Weights of a small transformer language model.
Architecture: rotary positions, no biases in attention or MLP, untied embeddings.
Training: a variant of SOAP for these matrices, 815M tokens, 3109 steps.
Each number is 500 + 50 x the weight over the matrix's rms, rounded and kept within 0 to 999. Layers, rows and columns count from 0. Numbers have three digits each.

# layer 14 MLP up, 896x256, rms 0.138, rows 471-566, columns 224-255
563498468604485520517482460515451481541540463616568459432522461407480525487497477423433519507440
487483569457447501543514488527520521544485539501510439466611479540438421455507481592486541420538
438532529487496474472500552517414473460568511513619409428504461501458586577484483375504551526516
568440590478528392496474570600476463511487461460511586504376512558449489465581511509516545553505
562443549477475492619465513525468486526485517482440486470493505492388497442462522479529520525494
500501515471709555535377598476513428620473472485436479440545478506476523549582502504517495582457
472584467390454479421533478548566418522574504401493611431465507563469543613539438447399523482450
432519455508495490467563474464455538454531473504527523452508536578476564480475530483550496502492
495533563497576487549470429509479438638502524466544471440523420551482414432464561471524487552458
471470581499496437524419494525538524551470524508514523454478412553554508516542575533578547546476
477459428464569530482433530580549509560479448390482462443476461420455493485481492525381558501543
520463535566484349562527523501548637490535486311523468490523511432549573486530457561539464495521
459445520535424510568540531524523475586565471506480504529487555444451566467539434505591491495608
467583473512538492435439572479523470446451543400494548417445552551511496569555456553409497487539
397476527470546511491436513525495524453508594476497472542469489433472472532454520537446677471507
626452434552519479508491468496547610492506503550504388446457506538513540566459515521463423534510
592478431466576485547450517439478406441492533448555377516516474433563431500488529444435521480544
544541503492472546499492503481535450513561539508546540627512498433526456610411538512453564571587
579451550454495557591476566495491418451536523440499492494540510577444538527609551518462361472514
501519583533476466399541504498524478515582588397487468470467474563499462486478479489465398432589
387501464602414442565561522442495543478570449525518482424418572495538470464524493446449505520511
493480494455489435551481499444484412492512477445522487458465468537428498521523464553571482484524
544450440452519557461489464619554481403533406505535514486520457429448460580517521536490559510456
513529476609554553510555506581468472455370486514443503486433539533420550555517530453497520472522
361436504484508500453472583538491455441520432438617505540454535527539565453458576486563435541551
481418432312603494451528535459473526568477484467469427414488556557522504352455514491526465470427
494448448520417485512515474476520532531458532477488551500535539558459535547412473471604500410433
511523509484464451547483577514555543444540510469579577448516553460536476478512511531487589475474
529452451511531462639508546504497400554529525524512538455548483571456467537563569407448542505495
495546562527532482592556430508503467490485403521523461513453519468443491526470440469461453473585
589473450568512531484461455526469505545489552401463487524551507620570526438471377374540496476508
479599533519446521563582450477524467599430497606429499496489421518467503525399460520466506464375
467550506560497509561548509445495433471471531456540494497444543528498492432479492423515533564467
539475460471439432405459579464481512527487445524454551444582467493540501507521531469403497496421
425517438551558434534501561423584512468652468460497482552548499478450474560563501509503599399480
372517522448554328503409417504507496381578454495510416485544463413497480521471431518543607554561
461448528547509556577451419440535455534497522490506450526572507471520534516357460548450504513489
485575591523575542520437532529530472540468447481510560569471521538521513484415487468552548497467
538513438434463545537444642570662467527572500462501483397481572590557514509434459491478408473549
459473507483475451504471484493472431510485475434593537476430507510494538380513529440535533413480
473422509536564496569423540431440527498478424511501493539470475506499452488482469570392508506426
632571416510464479448470599430514555584426522483452505520547444467497522577567512601493499510483
518424530520547486534490429513510498510498475537498429455523442512513549486569398492481592558375
559481420504460587549559434553484485492442533488598529456578524421466582574548560513507519495502
410497448322528560591411572480463471582510454450508488497484556445404524436498555537524543523465
499464522403522559441435482573543544566571535455405441404494500509500412553439588503463383571583
483413534498481498581422438604473625515466491489489639452508507545411418446479553424536494567531
495505448504516436534451493442535507588491502526527321576530532494505558491497496553404456538539
476551506551469522478582458483481530524388438529584416451510444511465398427556515462442534486644
489508433552492362527509517502437483497411456460493525522364403562413482437552457500472492510468
534516486457411447517497554506390535553407525495546560487533473554587577535511537538527400482641
454567504482532554464503443496506533500514483443481497456575490495463480593437518490470509447442
412504489459461521552605533524480533502500492491514517541572533512525436503618489582421429517518
455529444506498555559447491567570499563460546534569464513512537470444513492540548458509546528510
456550566494509455526596498564477578487495537456513439538506585571515454488442510517512493468567
390360529448416466590500540440496499616448527427518510480561509577490506517421450491496502420562
529536461519554377473508530458565379502479506556599560538456550416469475451522472432471549481524
464566542474450450474455544442429410431536544432489439471467556539524514512471528422406420541532
537509540564490547489443473528522462544532594484451448447514471476418511570533391434612416520499
438430525437515519483453488503463440440484580469567487412521544429440528451531517497452496603422
526498597479483550518439606496512495584480556469474448463514565536552479478489495487476502477484
633475517568423462535497595496524458437522539491506518415505481496502459451473427500412442582500
565443525479444592508508479440456498505494540438455543380509513615499471618537486535496458469453
451333482488487574442503442520481464502418489538527456504493538439482414437544481364507554498492
487527505456533506512532465614490485548606563451449484567583465525568558480538486478494538515498
450549465484481539499492520531588545579406512537545560478511430533429518484536465545561508389371
471424512482497557599472426459519357498469544569497519484535514587522465514524379588457552498504
455440506603490476477469462487542458539442449521465454482397440432471484446487489472474544475517
500405524519572489494439516455490631495521515466454450519570433463540486416562454574509596502487
563430527562500446369522450540463479455544530566554556470518530430443554585558520524487517443510
492437453441518513497472471425476454437551493417443552516479467572342434515546463505470427530445
498465560554501489620616532428457444458473506548495515477491469527501493455586473526462570519408
455611463568522544522429534503482425498480460477481531526563441515447591397483514429523584456434
533522439596541447623555499467546373439503433493641503473518556559382573524549504402557415551482
486503490483533518542455477520458513432449572425561460536531563483534556546530510549406483568489
479469411481401428584574612495489541529470588477441502527484513505523469499440478514518428505574
487551437595515528469511583551441408476462467472481528488511481492428441465598454500507609425479
444489426438503564417572529501467475471437494437500536467612477532418512561550465605503517445582
544446472504536520392492508480445418429471490559509555558494511462558508546501456623469527519461
508510333520513632532472482562439518516508513537549521593487509581440495398453428462506518497502
463498390560408465541525541443498482424524498485442494553454482436550452403452473470522461484583
554450486504531485439510452506500595507493498500594528467531409520400466507453444477584466473538
433517584461484479489453471388499498515549527454476456448473535520454459509553493611498485450589
517468504430535466473507508503556464534530426518469485438548425508428548499482531519549480495611
619501524432431467490510502621542487478461475540588537500451486469485480509487531471411426479506
529386461413512556463433662398510504549488625519556458639479461447561491602552479503492469499552
509539458507439512477447542547436567481616539531503472485555540493418494518562378529393582466486
590549530576570506544498458506508446535513494505488492482403474518556512576529446591466544453545
496524443397640542487451447571482615492590461442565427551609533451540445506413477475562579508484
554547542462407551479449525539401463541474517481470480433529526496486576463510463424534594547458
490532452574498520497521586585503427566507567500435538490495484421539416540509472491484481518442
499421530550481554482534500569487380512499534486517477507456525489430520445498471588460576417519
509578455502557473366422425457444511577578514452466478509561447500462505399406572600554492452442
490392479545515483375473618485515509512532453494509544563498633503505419470516511490551612434519
475488483548378454570411504530507497598500449416545575515426557515439526490450613560441493493465
540556542487560509450532488478545481519501460472508509482596540578571560490476519540486499497496
# layer 14 MLP down (transposed), 896x256, rms 0.14, rows 471-566, columns 224-255
554505490539460502491451562480486595476557425474544508447544473524513469487470546512476463528472
442486506549562495448431493484495479494559545454583546452380499462542537499469553486539542519410
594514440530436506530465442459496501430512533554473612406485435545494528513580490593498517486468
604537553408528581520580519476578474523550539428431501498559431552571376381386464472498540464468
425513503559531575435406539511582430535501442539413427409531422511505441532401574485520464576556
559492544496559592470549492464450479472566431537498539407474491486536559582588448502571410511503
577556623483536461522488518547436473519509480397521492555593433406462520426473546498577440512598
503565483494528510484520592509490588415548453533498411563563490464473539496508524467553440459495
551488507517471401457572527487586522519470583489530540465519496482433500431501455602485515499488
475523389536482508503562386519567578424510500460478560487488480336542518485541497490393614465500
484501550525561471466547541477485470486477580508473494485493412502531559536426544405528417527506
402512523464508515503491570514505515534414510469474531473428403449459501535502602479406501489349
491400524448492514443458447492426525499435496398574494487556510427518554528490604481506630418473
498597447448439487551526501457583455460490490528451558541511557564518533455532527490545503534427
490527547533491511554536502530484438471506492468510511473442538519464553462503508572487516502457
422510543561522549581461489385464515492520490526455494519532478531500480446550544574542412541464
435557569472463480447522537548532496509496557440475525551530532392539480509483522651477531446481
521519541541507576498414496512391422530478573588503452462505528450498459516531487484398495469464
462453448553342585436522581480516476529428464534554494500406552452496541530505526445434492495511
456518565430486612502608563502485582502448436630527471494511458527541507533478466615533462485474
534471497500434494461482455555451478508432547441538549456485545522461490479474485529451521529570
494443387499469515512485468492552541552545412493474463558411497577478514518521407458466426539504
492553463410493542509480522396510526511528500573467530499499485536472547561476451388510589466535
470472585609580458491544460493483443498467488443510504498468452536538467494539560531489607499532
442482458474429513515504527499457623485440562577432621532431569536354477597495410486548476469465
481459551517532500592510419497554436493525500441473518433447548526482556503475528531459466555428
519588582468389413444465462520654481517516508566573508493516481496527389433484564556406575480492
459473571498514669456441473382614512484526561481566477466459434507575468460532480465517475426405
460512487455389522492429551534481484547534512446503552434451512518541487443490559578510491525585
535534491560489586491548433417527416537499451490527470433512530446546506411444436466478423486404
510516433461516470561516438533440498495461515547527486413417534441526571599544511476502507440455
566494525530479529621390535499439504479488492545547506524477499488507533553533446536444515560486
492460450429510522389517622527533515556526507425510588473457530522522477489428542498541491559585
465619535484556458442564539477532533417570589454493543489495451525528522608524559427501414540477
482487440441536492509493469440593470506532545463460537394596479512474559476561481418486518533444
497571597544441476573427569509351510498451603595547462433508555410476527570412456514572498542496
493422524511491569543528518459497487500495497414454558518536464477497491496480454515571320509407
471548505518449508526522380527483474494554578509519486462616427426430492535521415520560528557519
499553484577557449532571434524488557524501378491423514455478375491462481488482467566454548434503
552465631504536573520441465590527497487538413572538472429424483533507523553444473527442486507471
447487476555530509455538458481460503622413542523533509578446536450570582482428453534542494565492
558472530487448447515418497556458506591447636578432466544456437552518504615510545555418445470498
416505461462453531478459493545552406471408561505460536463460495550556587518424523454533507519603
466623499503481511452590507539503481546476546503513459478529518461489542474568529634638544423440
601473404396647520538542472537511483490485528505510502492434615462466371502565495533495490498526
486467499444545491516566571480592492507403488567437519457500508548539540481446474518545484512459
546503507471564520523490516496466474452550585422490428484503429419525499577514544408548533544563
429456419445518495558443459521429530499423555538502490562476491509541499489573460480476455556464
573498460504410529563534520584586577408466470558475500470486518521530484484513488507504506541490
550567500494478490515456527526564483486428501427476560536494473453450462478512569468459415438471
479507486640500567432580471431464479411551462489515516469518524469557341540506513541532477648525
432493523508519522554511444490479485555559535452498521552489460415511486453471496574516492553457
458485343448488441486544544471548554483340495450501494473521465548505486517513557413515578456494
519400464395435578534593452539530566492475468426401574488513468449411518532446429525507458519517
503480484660588479420610470525467459471440502478533496504520504435444482552437439464440481469462
525467529536448554430571506473598504482594544524482501544443457488527526479545370429579499370357
525475521490462454536516444478506488474469621462448551567429555429460478506492506463429497479558
538600549433424538411433537564660515479515536475432544419535519545483361504463576538451463517560
399570577511545551607432348505496513597422578504549489534523587598530486403435413478464512474545
512542505518519443453490531555565514587470467523449551575509531561516533476401621452570502468537
482535472544504519508464510544465493416527540519460506559498460421432507507459550464446504591535
505434569451498473573469514478594476521515500547463512560520534502471504511505532461566533507606
462515451575436491553480579530522517564415443520536448538384483507506448534486454580499427538549
516571494423580463508451494545518597498553421454456455662578445586486354462505450536553518551439
523545532442503498493431458475503442473426402420468514426524602558418548541529486579474494464531
518509474555574500454508580497428534486509463417501554415522530514513556456512488536484615536527
469445482574530419509526550554459562583443532539517406483542490484521433529412490483554534599409
449532536448482573598541536506456569497523553571475494474462500528436514529497556484597467529584
559440458483484405438564542531453442514425545509556558681436566544395484562456500482460459435491
534565592398372449404470411539480547545553488560479454456504511610439506554521573445473571461519
425493539526400405517515537521564545574592513443475488496529456474567527534487492453476513484465
488485583548589431463520470480582561445531435543464526463488461535519460524502610390503450522461
487467541434504524418453533498526507475463517427476501594607445550470467534477477491508519565502
526428493531445471479488496541478531484501464504525488516501496471495529535496545520463474538509
464506417485451486616450506524530505469454565495543422476514487472554605587565497539442512482480
511525548514572572397396518487480474596424559470480529488503505462507497526480505493493480515441
464561451558546452433518414495523457548541485472504508572442504537488470441510487567543474449541
481564490441521472540476510565467555571412505430578519439605544496444458379506617465516415478543
460430585449476505539554555545486464468559500521417459546443579460508509462479473470455484487434
494470510495497485601466414486374449553409592567575512450566489480435589664460469447483457507441
453502435578488556466525509532407483463516455442521509405571565471495500556551468463541529542473
507400481464521532543518443460498491412462491520524448474475542654414441477547519438436522448553
408518453490459501521487457398427577537565528539432562457561454458558432382522438601426532604572
529532573588511489430492438544529512411491426541488577531592507568486434416525537532486547530293
504566550493480582487516525507554455492576444481563506468471517533554470479557565347498435422427
573438575581516500334484572523486550520497424425508493544505460466454429513541565483493537437465
516433545498435476480459546536569491490555469534466484528526513397462458603361560508419478490527
500562524475549542433506543443540503635448514486455546483465524611587505584454558427509452483567
434456566585461442527436532476463502625515497473548480554510515524512462589528483416508585525524
465579473444506414412560408517486502451485473577467535497414490560501498457513496570468564480521
575540428450489477596507518503425464616482503480571547522628460492455412452509419535403401497529
458454398494519557472455555478539424484538467465502515573542412509521449402490545464461512505445
511501520552469415531479434544496560513491560519503447464521494492453546480516568428538475496535
510493461535531493498541465475453438499524512465482522500444561563515550418412457496436476563497
497428490460527395530527529462499444409492516535570441517566510586410498551465473540467522561510
484487475422540536495588572499446481458517553454503479521422524562563490501502492414496487516468